python train.py --head_dim=128 --init="normal" --beta1=0.9
Each number is 500 + 40 x the weight over its row's rms, rounded and kept within 0 to 999. Layers, rows and columns count from 0. Numbers have three digits each. The size before them is the row's rms in percent of the matrix's.

# layer 2 MLP up, 1536x512, rms 0.0395, rows 314-413, columns 448-511
100:558498548434446493475506455539459539474507489460501530571572506479444492430469540503502513414513479456481497483573524567444523454497513430467455483534498533528386465537540510492461554472461509
103:446449491492505511528588487579484491493480504516502469499494521566458514465468508422496502533476482541511506609525491515468534541511460515541512547491461528541456506514516566505451498539531554
104:544474566540429464472552464502491499477417544537497493486463463519455561467523504510490459517582473469521500539431509507545449490469549451510458553509493523445472543503461540610505501470498514
109:460488567514476521493557418549413488509466425482519500485483535547466450520511483512477531429557495557438500562479434537547484502504453471440531530477521495519467522552503503523443594533530517
096:549522455508543485548404550537473507399511472501485474538442452441496467445470523486515463509573466584514465512526461525482569505503587449568514482476530482569605477471429477556513512455507440
090:529509551582503474510422459510424490474535598493472496500569573466494480566481455502410562447442520488466513553528478521423477530468464498516559449486493513508484510534528549489456538439543442
092:540503517494554528460572513463507503439431512546486469518500528569510488455495503508427488500579476446521513508519541563493555515524448483474451496439503491480556513545558531489511449540497536
093:446511507555534515496523477451508476573569460531472554491439577491488542546544453464554472548487508553460520483470523513429459481506439491503497561436445506458493450552520538465517466494488534
098:547498442520521518488470516485522611493500557530523583469530466426608520477490455568482504582496515601527493490482462535523556519502442510516485551462427566503526463450508528484538482544466455
094:469559499519402428508495456502478507528520480485514536541533490573519516477482465632451442503452481515487544529572446515596517550449545497518551507471541512551561464479489489505518505513503494
108:507521511531519554502517585481445448448449585378504457516471426429532476582581544481435493517514486522510535523534527511513577548389472488486516480424482508526518525537525496534495496500496464
093:532564470451535431522408479520510528491528466487562481505495586548533512546494599452480540512485493488497528476509500543499537487461431558529470517512465562542530540476570511487534517472491496
099:544551477449429526462486546482508461503545487536470439518501517507523519482424512478432499480515500503456489441505527567542511529501464548505515519446584508543466490561499509516530493520557518
099:458505561568517536458580526518461476485516493518425491542509471529560484481494473499493519576551495500507505481468410538448494538418441501542525546499521533485521520548512535487589547516551450
095:571519517494508436454440481509511460471561499537511436463479537523491590503480432590521541501476523473381538455466535531452516419548460568495516476552453462459561477445514486545446480504451473
108:503508400519478483500478555466409496462454489505509490568487601556517536505546471510513490420490474508530564461483463567484505456492486514552445547432546491483562499513491510501506481505558514
097:473530490545465519526505464566557520475419485518453503507477474508480495462564466521512527445559417467475475478532547523461521420481513429513556505472474492492550518512502528511521501576551460
096:575507539496548550494546461480543471513500495545523498497466495474450461502511458506469558514526497457596482513472517491535536499469487458496478516464526492506474422436582447484552561506513434
094:502545500512486437514519478462475509516495534498511503517568501511513541550456469496535422489507508457527542554538484504456509587476517583563493513531554551511512557552526414490521519462474484
107:499476560585452492487484492525462472442400485512507496496495485498599542494430509556513462552571495500501472464567454421479488561545491506525584529518542565480484442509508488481544545398574526
096:503530502496487477478484531510516524466536484431474485470498478549466535495461519535445542455495491543519537450469527460484459531622547478524452575487545449557471429483525454467503489491525544
094:513490558488460506532458496455527530550517520563515475530476492607570494557516468501485488513494483477525574531528549477595571451556558458457569540505466547494486470552515539530504531516519559
100:443509480493521469498524453480468422548456443509535504499471540435532530506578527521548474483488471477436438462537493427466482529485450551488524520486473449435481520522559483404522527393510444
097:493471507400485513549471518467517468455460496550537538607519514481447538506510467498452429539562474467543557448398503463533579487531490527408480527507553517510478540494483477366585519491435510
109:438445485512457466562475457417503527512543471507531466537473509462483419467495538481497495493506489476513447480617483506549496451521513481480565468516497543526456497483465552487521472484524535
105:482503466509583485491496492469582470542498437545471520532436601588463484533495544493489485485490455437522485545481479493443492503463429582512487457459520515515512530512517477489422481503471527
100:520455523519541511502591579485459547480480525493506541482484462433525569491499453481448577521586509536553505508500480472526460517500513443561471539573531515504559495462461561505505573532463479
107:477485546515500510465551469454482423505542501523526538487556535521412529534511568469514576521542492525490531458533469486465481524503457511515530527479493545516534445436528540441448469532559469
099:550466461534563509405531507473479469482500474503424447517483431492464543537436493483569509545509513513455496554491516536519480539521563601456532485492549481451462448494471533522511587474531591
100:504450505446533501580487503459479496424523490523463419501572483449597436478490574549444498530580500470477503504529456494507432484403540470460501474463480541446481458534499490556500465480470476
102:473492471508573547504500539549442469531450528495545476519557523442488492563542525499477516503521447549490512494486503493427478475502596502488545439447511571554549481601501480461483450536503514
105:470483463533526504571521537456541491452496471579464487515488516539431541486503519434528536467464477510473514519470522463527508508461450521412452517482444548483524476537551448482467544549460505
095:522543448502489524449456581512539576519494468538505488485413518531483520489492529470391542466486419515436494456519580502500489466566487480540495512461448528523519487421468512553518556538529510
105:474484505508473505487609467472557512495433468572527530442540572480520553478608500451551528501568549553541554459556498423488474474585416540449461470503525496418448608534473536476488469541511546
106:478531498510526571528494506481452489461478559529497478463488540488477588482446462407488516490450503390612485475414531497422459481490486545570450479480492517455448488450494512550385545514400536
102:503517511437445455491503504493515553521410512521456467443460528538464530443542477560456511542448523461470488521486537437581451523539496530518490496513542511532545496480513507496489483423468513
096:507512471512430515498478522484467497513486519431563500454499532511429510443507444485507511512491552496490529515513472498558511400477436466503483551506538515530425487471446570507545570411530514
094:460500505507529447505558518535499516538485476488523567471518522451530489483516490545462459526494497526479435499514397536554492470509542534503460436511417535507490456492407478489512456483572490
099:524501428465513461426543493503505518544596473447527555561497511513540498515589505515504427438530529516461424450587466477502525456471436520479536472504465462508466493527524447506455491511438504
101:469448463529517497568400556535478523540402448519494476447497541554506557426471487553499489533522479498502543515502475482525509578470484478496484548430504504487562488505490568505459479506510562
096:486534552542450459453491475534453482534535524503517559440523547529484531485482524575493460495472487402524436539475510566489492565503489504526486556500545443470424456467458468511467484521569484
091:489506534527519512554562549444428475509461522554457469505521441532518546518466477507483490505479449573532483510514473566448484498504491473497540469527459497498508488580520483439422538505476476
092:447520533484532455423359514590501521590488501506448472533566506479515571509495610420521492442544432469517483488463510562419425509504455483512475505507443450488521426503547440565465477473540482
098:380506478501558425490531541434539467519468520574540566470538501430521541457488493499574521517566417561429482528524509537472444519527505483477423470398440509504515578514420469496510480538574529
098:494444518566536512416413476495517483501467530519458517407424535492521606554487475515497493577519503505495495443466480477510512516550580507557455512506525500545492488504523489443441532473486493
093:499541495495530496540458439476458507516536505499525516498513532515518497518523491441466509528461469447456451524571553507536476527460568543583518479481458462462552437436457495437494411527483500
109:483439496492510482502502427472481524600471463508503422466583455504496542487501460550510564472522505463491453458447488462558438508463483442537498495529484472445511542495534497496456510506526517
106:482482477447553464473424500519408504501487528545515489558492427502486523552548528471497465487513499479527488467490541540528438529497490545471509537531494467511510548568472506508506515527457537
098:494540480492503493470452538465474474513529474532546516558561467436501521479491486512496563487536462523509398531524442515505454539463466470493484561529480466416466460391487563551512462519550472
104:503422479486581507478463499467534490467479542550497509537515516412544525559482411536448558501495493487475517539476563598536525502489527480472530456579445548441453581505453504491525483554552506
105:562547502452482500507582500551496490522505490481492538416553543575480454512461448527481450495481508429494507534520529491497485445513482526465532482531584465519562532441476522481426536467522525
096:462466565506502514468502501555480552541460475560567486495447542500546537413499521504501587508559547495450525578461475561554398476460507502420517582466510552493459497459411508475475600503478539
103:379555475533439534462405547502507493534526461504486499443498503501487552529429566561519462543517392453566535511403493531476453551481486521551505487522470541472486538539507513517449542589496500
092:546473536516501484504527545400518497551540526565504543466505459543494440574495477504555483489472512579473550437553475475571469492451564505519486480445460498472535485493505487500515556577432424
108:592472481406516400527551532549562534572537453497468514517507492531501512472415507556516474481480549470472494536534543554483487512464466512570479486445540518464558460423460534442462520511556539
113:484524452458446505462520455534442525492548429515468504440473372458452499452463520540487519496543434439542534525492474479487440478557523505498539479513485499475458576534480550504453505508527539
103:497520533516494544538510443510483527516496481499527545517566463535509483445547510579524556486480541506415491543507482502561545589482551499472540562494497442522518429517535509560535485419494513
091:495484511499470389485497513435443464465510547539504436491517521507475492503447522516471487547584556528490498570501511527600495463460515544483504557495491491500486501534536479508558509562448530
095:538556574502494520465514527523509553526462482508513481477494567487472518514504525519463518515483518477500489497561531537473534448494495479416522511417509537525417466505528548490557486516460492
108:469521515478499482571434532499534559490506499508483539485493563552480500524441499471478498544444598452454491506517523470428488462523552533503537435511537599500441475520488503492573460510576460
102:491512505605493501438514488453513486498457536508476437524521511450496451491505565463568521528478511491560502491485490531602522514430464547420451492503483558501495510521500492485620433519507502
097:519532495510545533456499471440459463514546506573519522406390495604526616509539501551456561469479477504447504504486473507523504576531549442525500449505478512508475496520537497502467496462476556
094:497493532584396434511476451543489493476495430488507591484508509449464538513485540517414536556600488556441549519491540497504532508572577441476543499479520455497452512508407489481534493512520484
096:514549495506523515559505497498441502516476533524497530598529489516450511496491496520558475461471497478464524455506531481507512513483467511485585482434484487484523498483558455516508471542498411
096:428426572513552507469518524564461463445465530547457498556456498523468533490503444495499488491518501502519441500419480470481447575586479549555541527479492507543539470443460513485516570532534488
096:489536546523516507493456452567540526536487521526476494501540503604558568546586551496512505523483462468548468484452540552518561501516503501556446623480539458482474389411514559460477502543465485
095:538467528481517476498524526502524423470501506552471479516520492523501564446558499541519486489446487506471411500527584575499492441503456433617509468492536434465579457526543458532516472521527537
093:432439482511457480579490476556487491497400508463534428462543552504494447473512556520442465525439501455505498505489426420505531564516546538430470483453512598500498447516498506448494481495466512
102:437516465409451478472512474439535523538523448595438519499455475424514491508464527579421443516455445510541481528453527540455485551464506596518482486526492512522452519498495526537471517491469533
098:496523473537554484507469493546509454441505561510500493400522514487542553520498441490500589548436566522540524466482512464498472468473403469553493504409482492475497453452515541430423498513440513
100:448519455517547553502476464469546448464402554501481576515528477521535482496525484566458555472519569476557584474451514535507572521466522509547499544484574518552467488493505493417501480498432532
109:432522458502488407482480491491532470508474527547530462452521508486492528457520500438485519540453541546453417445439467468521533528506560494536544492495471454481494438547476508426467448490511499
104:496491522509553502512533528456533466456501540477432546480478505576476530441466454547520482455520516462541519562472543439469547494563491528503502588483488502477557522522444497547508547487512508
103:490455464457476491506498506513501551551566464445484503526569563526418510603441577490599530513472538466389539585522500430473462527554514567481551560483520516498480505502518523494442552527519498
104:455413533490541506528479541551476469559478501553425479526532597544571473485530522567515526436467483486487521496490465513466516439499541511502477462560471544441502443526528524486522462474473506
096:504494510473539482451517499501509514476511450510512437547437467520446459491451531498537456491552515465451494527464518591543484484533441491455557562513460508484479471454429464475501440473515506
102:500514529526543530542460466538473500480431496461458501490544440482470534556561426537485478492502478472500453519512565412405451598496546521545546575515542510515483475502498479537486470423474540
097:513513463548560498534411568487489509440448506512567444536513532464475430505476524507446510505450504576463467510516462497507542439492510518488524506452523496523558474538534464529467521426519417
107:457570458442596568491442443477407484437496524503569479560527528473466538414536501481478505503487492541534476491540566561500423466460511483551442463508449536517528581498554465487523450491480408
108:443489476483548524450534397524474514499530534576513556475440464490503539503534504466566569473507440535539473504471546519514508469422490516495488576530532487544456538478476471510436424473462537
101:474470502509462554527538475467527503457553510490562441474564480472541473529483518432476512470548521475488507468522455475508512428492510464584543548451464413464590541591565527503500568424547459
103:522576487436542476499492485498349464469475476465541549521477518535455606508529575503537486439534478459515469528473495561467547484486521507491481535486540463542441552557569453530497481559501514
091:483505458444451429506468465461548495475490505511504397429484608514408523418502438456481494469436568518494472498450559441562493509477519452517503447537580471482512517475461600487491509527487504
093:456470464508513480483489468496496405505490505557455509519530464550461530435466427493442487544538466463516490477443519512499474504622499500434529491488537493519547603513572489491500473464540503
106:526460547557467536498488526451435456486515451527510521506446429524484508478534545442508470491540515529535515484526508588427508511467562479504494488486531543526521508434511493560524486488443563
099:527552558492522520535492511530471503569440493400449606486458520412493557503525501476502464541475541486543433612594535522475529485461500504607460541570529555511437428476491504465545495532422469
097:495517481538451456497464468523574557515507469439471544439528541574474525559511570480589547511507483466447478558456582460455469517505558497462512469518484458523504604549523499554525539439553456
104:551479587538546523485513457542494518507497449471471512517481533513489561506546493476527537564481546524559570481500538503490525422461504481484545502500582540526532517478497469514504508474421428
094:529532457520562504524530497439462555458560501492491514555488488462554502520457494540575551500468400521419490499605473497527496462510510500515467473454521484454471535517442509479498514489517464
100:482477509457518451544427470573501541552493452436519498516492479466567502508552479595452547481542463584444514561591481478541530535477552475476507495469526536506521436513512447496537518492564430
094:507415525494540567543590456585520513472461484496526489528490504425471498529506450500501515497528535428507597461421467558409576478539453491459510531525506557513479491518505549483556501461503506
093:481461484510527543520453561473486417548439472457548490570482481481477473537441495494495513598560459464531545486485516477496552476496498504468485554467445492545579403515589498520460530465400481
114:550455509490493430506475478482475484510434457458459476411583506466549475551427460579540536521529494490497513509468439568526482461538523513496457477418507547554556555570468424472553476533438552
101:535441458456492516497514507532533563489479500520490482475510525495499506561447482500522514537528468449449506485523471415487541419453417557473446486514494475487531482505569484532489458510553529
102:503510529539499549528506513502537489513464537494528511502459522481438469494510451600493510509457522524568494486545472508530487509557488510476448506504509513460513444522554478493471511498508472
093:559492541493515521497567535545470518528469522487529553507481559486457465555487535555497534509432506553525467496524556552509470519543549452541528550491522508556411522541473507475499496476528503
107:436451563549458395532467548512508544507468479477510515491428493572523479468493514458479538492598577505500517508527436500541533497497521471515519586460565488551550498510431534520520511521579510
102:597488556509500518514523554489465573538530508495464561550495430458534468497507492473477494484504489501461486459542493517414473555461514496545494490483458463478482505468524526491538450509468438
096:531479533499559523468537503475504486472551529532489558493403526515505494488448465475503531472533595479535583493505525423478503507413486532495460463517490499496513550505504497492472540538541450
105:539486509440528498539485542472496558471500442533509515511483552460531519468495486548475538497509489514487463569497528418534424431470557467532518549551502511535519415513456471417481471524482531